Weights of a small GPT-style language model, trained from scratch on English Wikipedia.
Architecture: LayerNorm before each block, learned positions, biases, normalized queries and keys.
Each number is 50 + 15 x the weight over its row's rms, rounded and kept within 0 to 99. Layers, rows and columns count from 0. The size before them is the row's rms in percent of the matrix's.

# layer 11 attention output (transposed), 256x224, rms 0.219, rows 238-255, columns 128-159
105:69 66 43 50 56 32 39 53 31 68 57 60 58 55 58 47 68 25 33 27 42 69 70 36 42 52 32 45 08 48 40 39
115:43 42 56 58 45 36 36 16 50 53 34 40 34 71 63 65 71 44 40 57 50 70 55 64 22 36 54 50 35 50 24 61
105:64 59 71 47 58 37 61 65 48 51 58 62 35 71 21 19 49 41 58 49 55 24 32 57 40 56 40 39 74 33 50 46
097:76 35 41 57 59 77 48 37 61 61 60 77 28 53 63 70 52 39 65 45 15 48 69 62 52 43 56 46 35 60 49 32
112:48 61 28 75 48 83 60 24 71 81 31 56 49 60 49 63 54 46 27 45 54 46 23 60 59 38 53 49 53 58 34 51
106:76 59 61 55 80 72 63 29 46 39 72 40 32 73 30 56 56 49 49 62 48 56 32 36 39 48 57 46 19 57 43 52
104:26 38 42 71 46 43 62 39 46 47 59 63 40 22 43 37 20 66 19 40 51 14 52 49 63 29 48 72 50 53 52 47
111:62 22 52 82 33 76 63 66 63 33 36 46 56 67 53 50 23 70 51 62 49 65 48 40 34 60 41 60 68 56 78 32
106:39 39 71 41 34 61 47 59 69 46 38 61 38 51 50 24 23 34 42 35 57 65 72 70 39 64 63 50 48 49 36 80
099:43 34 59 31 44 47 43 43 41 65 66 48 56 19 47 68 52 69 66 70 60 39 56 55 55 60 31 54 45 19 31 61
099:52 51 38 54 64 75 29 56 47 55 67 38 74 26 51 52 43 66 52 67 59 41 65 24 52 56 51 63 67 48 41 40
116:50 57 33 15 52 27 31 41 38 64 37 44 57 42 62 25 55 39 51 43 79 68 67 41 50 59 88 69 40 53 52 59
103:15 49 40 43 41 33 69 19 59 45 63 45 68 54 49 74 35 43 67 49 54 32 51 82 56 38 57 58 29 51 61 77
105:54 68 31 60 47 77 35 43 62 51 53 69 60 40 47 52 25 63 39 56 62 49 30 43 19 46 53 57 47 47 43 44
102:40 56 79 37 55 52 64 32 47 51 38 50 26 55 51 77 46 35 36 31 43 34 64 53 40 35 77 78 63 64 55 41
106:36 52 66 36 62 50 35 47 41 29 77 49 43 61 56 63 35 46 35 53 55 53 39 42 58 36 27 47 24 55 46 45
103:42 23 28 53 43 41 28 37 55 51 53 42 38 74 48 64 63 61 40 74 31 42 64 37 54 46 46 53 37 48 41 21
097:40 39 42 52 30 60 49 55 43 56 26 41 12 52 53 53 58 74 54 47 30 56 51 60 57 68 30 32 57 48 66 33
# layer 11 attention value, 256x224, rms 0.274, rows 239-255, columns 128-159
108:62 56 39 41 31 66 79 67 60 33 52 41 58 24 74 65 50 70 72 58 77 15 40 58 31 39 48 50 66 54 56 52
101:54 37 33 35 76 61 33 64 20 49 58 36 56 67 34 38 53 37 62 59 59 65 58 44 42 47 48 46 34 69 40 68
096:41 78 45 55 41 34 40 68 55 45 29 59 64 55 73 27 49 52 70 53 71 49 58 62 51 41 59 39 59 52 42 60
109:46 53 72 37 60 16 57 51 46 41 44 42 36 49 70 48 55 58 62 46 61 32 45 64 72 49 57 36 65 59 61 37
100:55 34 68 33 44 18 45 43 94 59 49 48 41 43 47 70 25 65 46 44 60 69 32 58 46 38 29 61 63 56 66 47
104:52 38 68 53 41 48 48 51 51 67 60 73 44 67 14 49 58 32 75 48 29 71 61 34 43 40 53 38 51 51 62 65
107:28 75 48 20 53 47 54 45 45 46 69 49 42 29 58 42 62 54 51 64 41 32 49 49 58 51 64 40 52 39 49 44
100:58 53 49 48 41 63 55 36 53 50 54 70 66 44 71 49 65 41 36 78 53 57 54 13 53 39 35 14 40 41 57 25
095:48 54 28 87 40 41 42 41 65 25 65 41 30 71 30 56 56 52 36 35 77 45 41 47 53 67 46 67 62 72 60 50
092:50 59 49 41 45 41 35 54 52 41 39 64 72 55 42 80 80 66 39 28 51 63 63 64 43 63 52 45 76 50 34 43
104:67 62 77 53 73 41 54 32 58 35 74 64 48 40 28 68 63 33 20 30 45 35 42 67 47 73 22 34 48 44 53 46
107:68 58 37 31 55 64 33 53 50 34 59 51 31 42 65 30 46 46 52 48 57 60 61 31 20 40 39 45 59 69 29 39
104:31 31 40 32 40 58 43 37 59 36 43 38 38 54 61 52 53 63 56 44 47 30 60 60 59 40 60 24 59 64 25 46
099:84 38 29 59 31 52 51 63 69 34 46 49 50 46 63 35 71 49 73 42 80 72 51 60 58 74 54 30 35 44 34 25
101:74 57 33 51 23 52 49 36 57 75 43 38 49 54 30 45 52 46 62 43 56 42 39 20 37 40 48 45 64 29 53 37
102:59 60 32 58 58 27 29 66 72 50 52 37 39 66 53 63 60 63 71 32 45 65 28 62 63 50 38 27 42 34 50 53
093:64 39 52 41 42 60 65 48 81 48 52 52 73 52 33 64 11 54 55 59 69 79 51 57 38 69 63 45 48 48 81 59
# layer 11 MLP up, 896x224, rms 0.294, rows 0-89, columns 128-159
109:58 29 61 68 47 64 75 74 44 37 18 45 43 37 68 63 39 62 59 41 34 48 42 49 32 48 46 41 71 48 59 49
089:76 42 50 54 54 55 53 48 38 56 25 46 45 81 50 49 39 48 54 63 35 65 38 57 72 62 48 38 60 56 33 43
090:66 32 17 51 42 33 53 73 42 47 51 50 51 37 69 66 10 53 20 67 79 45 59 62 71 68 46 17 47 39 34 28
110:33 36 27 70 64 28 00 40 76 49 39 54 61 55 44 55 44 71 48 31 67 33 14 54 63 36 33 44 47 37 34 64
091:61 46 70 66 51 62 56 63 56 51 44 42 35 71 52 64 38 68 40 50 40 74 61 57 56 62 56 46 61 38 67 48
106:66 51 47 68 44 47 84 27 21 36 47 33 73 45 42 41 62 00 54 47 44 39 57 50 42 56 60 66 22 62 47 26
100:51 69 44 51 16 52 65 92 47 52 46 65 51 66 31 48 47 32 47 36 46 53 37 47 40 14 48 73 71 66 37 39
097:74 29 43 65 40 29 42 46 47 53 40 49 58 51 36 47 80 58 42 49 38 57 90 23 58 48 46 28 52 48 53 52
096:50 31 56 37 39 60 34 36 40 29 43 54 35 41 58 47 48 47 31 50 64 17 53 61 33 63 56 46 70 58 38 58
092:22 57 51 50 45 55 66 56 38 44 33 27 62 37 86 32 44 75 21 59 54 77 46 65 43 58 63 66 41 49 57 74
124:78 58 46 20 41 35 52 87 49 59 20 36 48 63 54 30 67 23 79 44 45 21 48 42 53 50 69 50 30 12 77 33
117:16 60 41 53 37 58 53 41 61 32 48 38 48 36 34 43 44 66 77 49 52 26 25 68 56 28 26 55 63 44 68 40
105:30 64 54 56 38 40 71 84 45 66 71 43 36 53 59 67 53 10 60 66 77 26 39 59 22 52 57 54 54 34 44 25
097:43 80 44 56 57 84 67 58 30 62 88 49 27 47 43 65 66 40 20 41 53 47 22 53 57 43 63 45 51 44 34 50
098:62 66 07 55 66 23 65 57 79 39 46 57 85 75 58 66 59 52 32 66 72 49 32 56 53 70 70 77 44 44 36 25
100:40 39 31 38 29 65 63 38 54 67 53 49 50 50 53 28 67 54 59 44 37 42 31 41 22 52 57 27 44 47 52 40
084:57 65 36 69 59 49 46 38 48 57 70 48 65 31 62 48 52 66 67 46 71 73 57 56 82 58 86 57 61 48 53 43
097:56 40 67 49 42 23 37 44 40 41 56 75 42 80 65 56 43 72 45 50 55 34 42 42 70 33 64 53 50 54 48 38
097:58 25 49 41 56 72 56 56 64 55 10 22 34 72 66 71 67 46 62 58 20 81 75 56 72 83 46 27 40 48 53 70
095:61 33 41 43 57 65 32 60 42 36 61 56 58 34 46 38 78 18 45 48 21 64 60 39 44 57 34 69 67 58 35 35
103:43 14 56 45 49 58 57 77 89 52 33 21 62 20 19 68 52 54 60 72 57 48 36 43 56 36 55 45 58 36 45 24
095:49 65 58 58 43 68 34 55 64 22 58 39 50 47 67 57 32 62 32 29 57 77 36 62 44 49 55 19 52 66 59 63
094:67 69 50 47 30 38 33 35 21 49 43 36 73 50 69 63 50 52 67 35 27 50 43 42 77 86 34 55 50 38 55 47
095:64 39 30 42 39 50 58 49 34 71 44 47 38 38 67 53 66 85 39 79 41 47 42 55 49 44 69 60 84 43 58 67
106:47 51 45 72 77 35 84 63 54 62 29 48 62 49 51 68 78 60 32 37 26 51 53 36 51 41 26 65 39 71 82 70
105:32 43 75 41 67 42 44 68 48 56 38 72 58 46 42 60 69 73 60 67 15 65 64 78 28 60 46 59 46 54 67 73
131:71 44 47 61 45 88 47 40 57 65 40 31 53 37 53 34 99 40 29 39 48 52 44 59 55 58 32 32 47 49 56 42
103:30 63 53 41 45 26 84 57 68 52 77 44 48 44 66 53 34 51 73 71 38 76 29 79 51 58 59 44 51 73 66 43
100:45 45 59 56 40 63 54 68 58 42 47 37 54 60 60 37 33 64 30 58 56 39 60 45 59 49 50 43 52 59 38 45
090:49 43 24 53 49 45 63 77 22 23 87 56 49 64 39 41 24 55 49 87 36 46 62 82 34 61 59 70 57 38 39 51
101:60 48 46 68 69 80 60 38 23 24 49 53 30 25 26 13 38 47 69 62 64 32 30 41 38 51 73 42 41 37 51 28
109:50 56 30 57 50 33 46 66 50 33 75 41 47 44 48 42 72 46 32 61 63 44 33 53 38 64 57 43 52 20 63 66
096:31 65 40 62 31 19 42 43 23 59 70 52 48 52 47 63 46 33 73 49 56 63 82 51 58 37 54 47 63 79 57 47
097:40 57 37 59 53 70 47 40 40 68 58 51 60 40 44 74 48 50 23 38 25 57 65 47 56 56 38 66 37 56 60 49
108:75 71 63 52 51 45 55 66 14 45 41 51 56 59 33 67 66 75 59 75 41 33 58 17 76 61 55 52 44 60 57 25
093:58 61 11 59 32 57 75 40 62 41 57 71 56 36 55 60 42 31 43 41 42 76 40 46 28 56 34 39 48 28 23 66
111:56 37 73 27 40 48 62 68 29 57 38 42 31 26 58 46 55 82 87 55 70 58 48 63 61 57 47 62 42 55 34 42
087:49 40 93 32 45 24 51 77 44 31 56 21 56 67 41 26 12 23 41 58 22 45 55 30 50 57 83 62 69 54 44 44
101:42 48 07 63 30 65 29 25 68 42 42 45 49 43 41 74 48 55 43 52 66 30 48 75 50 68 56 61 65 28 37 45
097:76 35 43 80 44 36 68 69 50 51 25 51 36 61 54 38 63 33 58 47 71 47 59 44 73 74 55 44 53 36 46 53
105:55 61 60 78 57 31 50 19 39 52 51 56 52 68 53 38 72 47 74 52 49 16 60 46 46 62 45 44 44 56 32 42
101:46 34 35 54 21 67 60 58 66 49 50 34 48 27 85 59 72 40 78 57 38 65 26 25 53 46 61 58 54 41 47 58
109:32 49 48 41 55 57 43 38 56 51 48 35 45 40 67 44 42 18 68 46 40 42 51 29 51 38 37 21 40 52 44 63
114:41 65 37 40 44 17 37 65 46 41 68 42 58 87 66 50 41 46 69 52 46 41 45 61 53 36 54 35 34 28 44 55
096:38 43 54 56 47 53 26 35 45 63 64 64 32 52 38 82 61 49 52 53 31 85 61 39 48 72 45 54 43 48 67 41
109:52 58 78 56 34 37 55 42 56 52 64 49 62 35 61 75 54 28 50 39 30 32 50 59 41 34 69 34 59 51 43 53
102:34 45 24 53 26 47 73 44 47 69 39 34 92 44 71 55 41 78 24 60 26 81 39 37 34 51 53 65 43 53 52 69
098:50 56 38 67 86 62 46 36 59 37 44 42 54 52 60 69 54 76 45 61 54 58 47 61 47 33 62 42 15 36 27 59
097:50 43 58 67 66 78 71 64 55 62 44 34 53 70 60 47 72 73 59 69 45 71 70 54 63 76 53 53 51 69 52 45
095:44 65 26 53 18 63 55 53 47 57 61 48 47 24 28 39 44 28 32 42 08 66 51 34 31 42 49 47 42 45 16 47
096:35 39 51 30 38 49 53 71 39 45 26 31 54 38 42 47 56 67 34 57 36 60 53 27 58 59 76 40 41 65 66 24
100:50 45 58 57 50 44 50 48 75 49 49 48 43 34 36 54 55 50 21 43 62 48 52 53 19 83 67 43 48 27 40 42
108:70 43 43 66 61 45 14 32 65 31 14 48 46 56 53 66 69 46 52 33 55 63 46 63 44 43 22 78 38 38 41 22
102:28 50 44 77 73 57 58 48 45 59 39 60 33 60 50 62 54 44 43 60 54 59 53 19 49 61 51 58 41 37 55 75
101:63 60 28 48 04 63 69 59 48 44 64 33 41 21 62 56 50 40 74 34 57 43 48 69 57 43 49 39 59 60 47 59
086:41 50 20 54 45 84 46 46 75 46 48 46 64 40 24 39 54 54 58 51 50 37 48 61 00 70 41 55 70 54 27 62
097:64 33 40 35 30 42 83 61 60 40 33 55 38 41 45 29 45 39 51 59 65 56 68 45 64 70 62 50 57 39 49 79
113:78 71 39 52 48 88 40 36 38 32 47 42 51 54 36 43 57 54 34 19 85 73 64 35 54 28 58 29 43 39 47 77
102:55 55 82 84 49 26 37 45 64 50 35 42 57 25 54 57 77 19 60 56 33 52 95 26 73 40 57 50 53 60 53 44
104:67 53 18 42 16 33 44 59 75 63 60 48 44 26 58 46 37 59 63 76 42 31 42 50 46 59 87 51 44 51 50 77
104:81 42 70 45 57 62 71 53 76 31 46 47 51 69 50 60 70 58 44 46 55 75 33 45 28 44 63 68 41 69 69 63
099:55 30 70 50 57 29 54 52 74 48 56 51 45 14 38 57 32 33 44 56 47 53 55 58 57 61 48 60 49 79 31 23
104:51 48 54 66 71 60 42 31 46 48 40 82 28 52 58 24 29 20 45 57 55 60 39 56 42 58 42 34 59 44 55 37
098:50 67 51 49 42 36 59 52 59 55 49 56 46 48 58 45 65 27 57 44 43 15 45 92 28 12 70 30 45 50 37 71
098:50 75 34 42 48 56 27 43 40 39 42 38 36 47 39 56 68 60 40 46 51 35 36 56 67 37 41 42 51 44 35 60
107:22 59 27 52 46 64 76 31 33 31 55 31 37 59 82 42 67 60 41 41 63 61 15 72 24 74 57 43 82 62 52 50
104:79 50 47 54 46 70 44 53 32 72 48 49 56 54 67 35 68 59 87 32 22 74 40 61 45 15 66 47 44 52 69 32
101:61 51 46 58 40 52 33 39 52 72 48 50 39 32 40 52 65 43 67 48 44 53 23 60 38 59 59 41 52 34 51 54
093:72 34 68 64 49 54 57 37 52 37 55 58 55 62 53 33 55 53 64 67 47 36 19 51 78 28 30 42 26 45 39 35
102:65 54 46 74 62 65 58 32 67 43 36 47 37 59 64 44 67 75 77 45 68 34 42 33 58 63 26 41 42 18 41 31
110:66 65 20 47 66 30 66 31 29 57 64 60 55 66 45 31 76 32 56 48 27 02 70 24 48 55 54 37 57 51 50 60
094:40 28 49 38 60 25 35 62 79 72 44 39 67 34 80 51 18 33 41 42 55 63 56 61 23 45 36 36 51 45 53 23
094:42 58 67 35 28 58 53 50 48 80 54 53 40 66 45 42 35 69 54 40 44 94 46 29 35 26 43 44 67 51 48 19
103:87 64 38 40 27 51 79 65 47 29 42 73 75 60 71 59 55 66 59 60 20 39 42 57 77 77 37 31 16 88 40 39
094:36 67 51 46 64 18 71 49 46 54 74 40 16 54 61 56 27 53 53 47 66 21 37 55 33 47 62 42 42 41 61 47
104:84 31 34 72 55 74 51 41 48 71 51 19 59 59 14 54 52 76 71 50 40 41 38 50 55 50 54 66 56 44 37 32
101:39 53 33 53 70 14 33 51 44 57 42 50 73 43 40 61 20 45 35 71 56 56 49 58 65 53 86 52 38 65 52 88
102:38 72 26 37 40 73 71 54 67 39 56 54 65 65 57 37 51 52 46 47 55 75 54 64 20 53 71 56 39 70 54 39
103:62 25 29 25 30 42 19 39 48 40 50 45 32 22 41 66 52 48 50 24 41 45 54 43 46 25 60 33 31 44 58 28
095:81 25 50 64 58 33 37 50 64 60 50 58 50 58 58 47 49 37 55 53 67 57 57 42 40 52 20 63 42 36 38 70
094:67 34 32 57 27 51 93 63 47 29 41 73 33 48 54 59 47 93 38 55 70 39 58 72 45 38 64 37 42 46 99 39
117:59 41 23 56 49 57 55 33 75 42 74 35 44 49 68 49 45 70 39 42 68 41 52 42 49 52 66 52 64 32 46 50
099:47 31 20 39 39 29 46 52 50 59 43 34 51 51 21 19 70 46 54 42 43 71 58 46 41 61 53 54 36 57 48 37
108:57 67 52 59 48 48 56 61 46 64 30 44 43 32 58 43 38 68 62 38 59 34 47 47 51 75 74 75 45 74 67 57
095:81 57 45 79 44 37 65 53 55 60 25 70 37 50 51 44 38 40 51 58 27 64 20 99 42 30 38 67 80 56 57 52
104:48 59 30 57 55 40 51 72 45 70 53 68 72 53 44 50 48 46 68 26 68 64 63 51 38 90 61 64 65 45 63 52
095:29 55 58 57 38 67 32 17 55 70 60 43 44 63 18 57 39 43 56 63 48 45 55 49 41 63 37 52 61 56 36 64
105:52 33 79 57 14 54 49 81 53 28 33 58 47 56 43 52 42 33 61 32 34 56 46 62 61 41 81 55 54 55 49 51
092:59 42 54 40 23 25 64 47 32 51 40 56 63 39 26 58 24 66 49 27 71 32 41 59 60 53 27 55 84 42 60 55
099:91 49 26 41 22 61 57 38 57 41 54 57 40 74 59 50 54 19 33 41 13 50 44 43 35 65 54 50 81 52 38 44
# layer 11 MLP down (transposed), 896x224, rms 0.295, rows 0-88, columns 128-159
106:46 63 47 52 31 50 26 29 43 74 89 44 56 51 44 56 86 23 62 37 36 49 69 58 35 71 72 42 27 47 62 56
094:61 58 40 79 42 44 52 48 80 31 58 28 75 46 68 44 62 57 64 59 53 50 74 86 52 47 30 46 44 48 39 34
098:42 48 35 42 32 49 47 74 72 55 50 52 58 41 68 89 60 34 55 53 33 70 70 55 69 53 67 37 55 24 23 22
107:61 57 65 67 56 84 47 35 59 37 50 56 74 33 66 51 50 58 63 43 35 49 43 53 49 82 59 53 52 38 59 20
093:54 62 44 22 60 43 33 41 50 64 38 70 62 55 46 51 58 64 50 51 45 42 32 54 46 50 61 63 32 61 32 22
103:58 31 51 44 27 57 43 46 63 31 51 68 42 37 30 68 49 40 11 31 26 67 34 78 55 67 52 81 78 54 23 33
108:46 72 55 50 39 34 50 52 68 33 55 46 60 69 46 18 64 45 56 46 30 47 26 47 71 06 63 77 52 27 32 51
096:52 55 46 25 65 71 60 54 69 40 64 66 50 34 70 65 44 51 80 49 57 41 25 77 62 54 56 42 29 59 63 58
088:61 46 49 10 31 61 47 37 58 53 54 47 43 34 74 41 67 62 42 39 61 51 59 47 29 43 34 28 46 24 45 48
089:58 51 54 33 64 65 53 40 43 38 79 58 23 58 32 48 68 23 49 49 51 54 28 36 42 46 30 23 60 22 59 37
121:63 51 65 71 48 60 75 81 47 66 22 46 61 38 40 36 34 39 60 61 47 50 24 56 99 64 52 54 45 60 56 42
099:76 49 93 46 32 32 46 50 63 45 40 60 82 52 49 51 49 74 81 44 76 46 38 50 50 61 72 52 74 67 48 40
102:61 65 43 46 72 86 60 26 49 40 20 67 58 59 34 39 32 37 49 50 48 34 41 56 59 46 55 45 31 43 41 41
103:44 54 69 38 63 35 36 74 56 26 58 48 45 23 68 61 74 58 47 35 30 42 36 67 67 52 60 57 65 70 46 20
091:33 52 56 48 39 41 30 68 69 70 46 79 70 45 53 53 50 43 86 29 77 56 58 43 57 46 55 48 32 76 36 32
101:57 47 37 52 53 52 69 52 43 58 73 49 47 55 44 46 61 53 20 31 61 49 76 58 50 61 62 47 42 49 60 55
092:55 40 60 61 54 51 63 58 55 49 54 46 32 59 68 63 73 36 45 41 31 50 56 48 52 43 51 57 31 79 31 34
087:49 38 29 59 44 42 50 52 73 44 54 49 47 60 45 92 66 55 88 74 69 59 25 62 58 40 54 53 44 25 69 43
103:51 59 63 55 39 42 46 69 47 36 61 42 67 53 67 69 69 60 51 44 47 28 68 30 75 26 63 63 41 82 30 70
093:51 40 32 37 32 37 39 39 45 47 51 24 42 44 16 96 38 46 42 51 55 24 63 79 61 45 72 58 27 69 49 48
106:35 42 60 47 50 57 16 53 38 57 57 76 63 52 58 43 52 47 83 60 44 52 47 49 41 42 56 52 41 17 39 69
097:58 38 75 49 37 62 26 54 72 51 54 53 32 44 60 23 25 41 81 55 33 58 52 66 22 42 43 49 37 42 60 09
101:43 59 68 44 57 55 58 48 04 37 34 18 62 26 55 54 47 43 42 32 42 40 65 70 73 68 52 32 56 48 57 17
101:31 47 86 22 43 47 72 71 37 47 24 65 40 43 70 56 74 44 51 48 49 17 66 52 58 26 62 58 43 56 18 48
100:66 32 49 39 73 48 48 43 68 56 61 12 32 47 27 54 41 43 47 71 70 41 42 46 68 58 32 73 13 53 45 38
112:70 61 50 43 48 55 66 47 45 46 61 26 60 44 59 45 18 43 60 47 61 46 58 50 59 47 55 35 40 29 52 51
137:61 66 49 68 41 82 40 14 59 40 55 65 40 77 52 76 46 39 72 61 34 54 13 41 50 31 61 73 62 19 40 61
101:68 67 56 39 40 37 55 36 42 52 71 45 37 47 71 78 65 49 60 56 41 36 45 61 75 62 55 31 61 31 45 46
097:69 42 38 59 42 64 43 58 61 59 25 48 68 43 41 71 16 68 32 37 28 35 51 48 20 50 70 68 64 52 57 70
082:65 44 54 62 22 76 38 40 53 45 26 39 40 67 39 31 64 69 23 44 50 34 56 37 73 26 77 73 55 62 45 54
109:60 32 55 55 74 50 26 39 48 40 56 76 61 52 33 41 57 25 59 59 43 58 69 48 50 50 80 42 55 48 59 49
107:27 57 36 50 73 51 73 41 40 54 67 49 68 58 69 70 48 52 36 64 44 70 35 49 49 66 44 71 56 55 35 56
092:50 66 51 15 48 80 37 63 59 47 30 67 47 35 73 73 50 59 77 62 66 45 56 43 65 42 55 61 67 37 63 57
095:48 55 49 45 60 31 15 52 57 46 68 53 65 39 41 46 56 55 81 61 31 67 59 55 46 18 56 34 46 44 47 45
102:38 62 51 37 32 41 59 46 50 53 58 20 33 61 55 66 59 63 48 47 23 41 77 46 46 41 00 67 71 60 44 50
098:53 23 51 46 85 70 66 45 51 51 80 68 47 34 45 29 35 56 72 36 45 32 44 60 34 60 32 25 16 75 61 50
111:33 36 46 50 39 64 45 32 30 58 70 51 50 56 63 33 66 73 63 65 38 76 44 42 59 73 93 46 66 59 36 49
095:37 49 63 47 63 54 52 47 63 43 30 35 48 39 40 73 61 35 42 32 42 56 47 57 60 41 32 75 50 60 55 51
112:43 34 64 52 28 44 32 25 55 58 68 57 66 22 69 84 49 40 35 26 69 38 49 89 62 72 49 56 70 35 58 37
095:33 66 55 74 75 57 76 27 40 62 70 36 46 48 03 49 64 74 56 64 77 43 51 41 54 58 67 76 64 58 55 52
096:55 17 42 71 57 54 61 97 57 61 49 56 87 46 52 52 37 79 40 62 40 43 37 32 81 74 48 65 37 58 49 28
106:50 49 36 44 50 73 56 55 41 51 00 58 47 20 68 39 75 57 43 46 34 41 39 53 62 29 37 62 62 37 68 68
109:46 41 67 37 70 22 41 69 36 58 35 29 58 57 60 37 36 33 49 35 64 53 52 66 51 65 23 58 52 60 56 49
104:51 46 36 44 65 41 37 60 42 48 51 44 72 68 47 39 23 30 38 61 41 42 72 71 52 14 32 51 49 70 48 70
084:52 61 35 45 55 47 70 79 56 56 60 37 31 55 32 39 57 59 64 66 52 32 59 46 52 57 36 58 39 41 56 48
108:22 67 45 61 66 59 49 40 53 61 57 56 39 72 31 65 35 49 32 65 47 51 68 62 38 79 47 71 53 44 31 58
094:76 87 66 53 48 36 62 64 51 55 49 79 54 62 53 52 65 61 61 60 40 59 58 41 46 41 40 64 63 71 33 54
100:88 59 53 68 12 50 60 52 43 48 48 61 15 46 25 37 49 42 73 54 42 49 21 65 59 68 37 46 47 55 64 65
099:38 75 55 47 68 66 31 31 65 36 32 65 25 37 67 74 26 39 50 74 47 57 34 53 31 52 44 67 41 64 50 82
101:50 34 56 44 55 68 53 22 35 36 62 26 40 27 40 29 56 54 44 43 59 47 54 68 33 52 60 53 36 35 36 57
101:89 73 52 55 37 49 64 60 39 18 34 56 36 49 67 16 63 30 47 41 69 36 39 64 65 62 35 48 76 84 59 25
102:35 57 31 38 38 26 32 43 42 54 41 48 40 12 55 62 44 62 52 78 53 38 28 60 59 65 32 50 39 72 71 45
105:63 69 54 55 32 66 23 15 37 43 38 55 71 52 49 49 45 64 41 64 53 53 47 44 49 37 40 91 45 63 36 11
101:49 50 42 65 64 54 37 42 75 23 34 59 49 63 81 33 43 50 13 49 57 47 56 81 48 63 27 38 36 56 45 28
102:45 57 49 83 50 16 37 29 59 57 64 30 58 56 46 50 57 70 66 36 35 70 32 66 68 72 31 44 48 60 47 60
091:29 38 73 51 79 46 49 30 23 45 35 40 39 38 33 81 36 79 61 86 53 35 58 48 52 60 53 48 48 51 43 40
096:39 42 39 47 45 45 37 53 23 74 62 43 35 32 52 35 54 45 72 68 43 33 27 58 59 66 51 61 18 61 33 22
113:45 42 37 29 47 43 59 49 70 94 52 36 44 73 26 77 76 55 45 55 48 56 57 53 46 51 29 62 55 26 40 44
105:28 13 41 46 43 50 44 34 54 46 45 32 42 27 55 86 33 40 42 44 74 61 48 36 37 35 52 43 64 62 30 65
098:38 61 20 51 43 52 61 45 46 53 43 63 40 25 36 57 37 55 34 68 66 70 64 43 43 78 64 42 55 39 49 66
110:38 57 31 30 47 44 45 48 66 57 72 39 85 56 19 29 48 43 57 49 50 70 37 38 32 84 44 40 56 39 66 73
104:68 59 35 77 55 54 40 59 63 59 47 43 39 24 41 60 37 47 49 64 49 32 51 52 85 31 17 48 63 48 99 62
110:56 35 49 52 70 24 40 70 44 20 64 38 53 37 51 48 76 42 55 35 61 42 70 51 59 61 40 34 43 73 58 45
099:61 45 33 88 28 84 34 54 72 57 71 47 45 34 31 38 49 51 44 52 53 85 64 48 57 48 28 61 77 40 21 45
101:39 51 78 38 34 67 49 42 47 56 43 51 67 75 30 62 59 60 35 42 41 57 48 72 33 46 60 54 57 47 49 51
099:59 38 46 56 51 51 77 56 48 75 50 51 75 66 44 49 65 36 76 57 28 55 67 24 20 63 49 35 66 62 36 48
101:52 48 63 42 44 50 16 58 48 39 32 34 54 33 60 53 34 72 49 63 38 37 31 49 41 31 34 28 73 59 60 35
104:29 52 58 46 35 55 63 51 46 52 36 60 49 33 56 41 53 50 72 64 50 67 48 30 46 58 41 34 37 64 71 74
099:66 60 82 48 32 59 57 55 53 31 18 56 42 68 55 36 56 23 36 33 73 61 73 78 62 56 60 56 55 52 62 75
100:63 44 45 45 53 65 53 31 55 40 38 35 63 20 43 70 49 42 23 54 56 76 32 43 40 68 68 78 29 48 55 51
097:36 62 46 44 62 60 47 47 58 66 33 36 56 43 49 46 27 39 20 63 55 26 45 46 45 44 53 88 53 54 61 56
102:40 74 72 46 49 54 21 73 53 52 35 44 36 70 59 51 51 35 43 39 58 34 27 45 44 55 41 56 75 59 10 54
093:58 61 52 44 67 09 55 42 87 34 55 44 34 28 73 43 62 54 73 70 57 40 31 58 66 61 41 48 51 59 33 37
098:68 40 28 60 59 63 57 44 38 59 78 84 36 64 21 51 24 51 40 57 52 74 60 38 33 48 67 49 69 34 48 39
102:60 49 43 82 43 48 64 52 48 35 60 44 47 41 34 51 46 47 73 43 59 61 69 47 46 48 55 67 28 36 39 57
104:17 22 59 37 25 35 49 32 53 42 43 54 38 40 86 60 59 23 67 62 73 25 33 34 56 42 57 13 42 57 49 46
095:38 44 40 41 58 42 37 36 47 31 68 61 45 52 22 75 60 54 42 55 59 41 49 56 42 31 22 62 65 28 39 40
090:16 38 56 67 39 45 30 36 32 46 39 50 65 63 24 64 64 61 59 55 34 25 48 62 58 57 58 23 56 62 25 46
109:32 37 51 45 57 41 38 44 54 64 57 25 72 71 31 53 56 36 62 63 50 44 66 64 28 29 38 53 73 66 48 51
106:61 47 67 43 67 45 51 42 37 60 47 23 23 45 41 45 63 83 34 49 32 50 76 33 88 57 27 58 44 58 73 76
100:39 55 38 34 26 35 92 34 46 63 45 71 40 38 32 60 32 74 30 27 69 18 46 33 44 41 38 18 53 51 72 20
100:46 59 33 51 52 57 45 35 54 71 42 51 58 50 71 30 55 40 51 42 53 53 34 39 26 49 33 67 54 35 45 22
092:60 33 81 65 56 62 58 42 60 23 44 59 42 48 66 88 45 43 53 65 40 26 53 36 48 26 50 57 35 50 56 96
100:60 33 44 55 69 53 45 64 52 79 59 85 46 74 40 58 69 53 34 54 51 45 64 64 49 70 59 75 39 40 55 27
106:29 33 61 69 42 55 90 54 45 58 67 43 42 65 45 69 41 36 58 46 38 61 53 40 28 68 66 34 48 33 58 52
095:24 48 47 59 84 50 53 73 52 63 45 62 58 44 49 56 56 34 47 37 51 82 61 40 46 82 38 57 37 56 44 45
097:58 38 53 27 48 36 44 63 55 48 53 51 22 72 51 26 43 51 85 54 42 51 49 37 42 67 41 36 58 49 19 48
089:44 45 60 29 37 33 39 47 56 31 89 66 74 57 58 37 45 52 75 51 58 48 50 56 40 55 55 44 66 47 42 62
094:57 39 52 39 43 57 70 58 42 45 58 49 71 70 42 66 37 46 49 50 61 31 28 31 52 22 52 51 29 60 59 76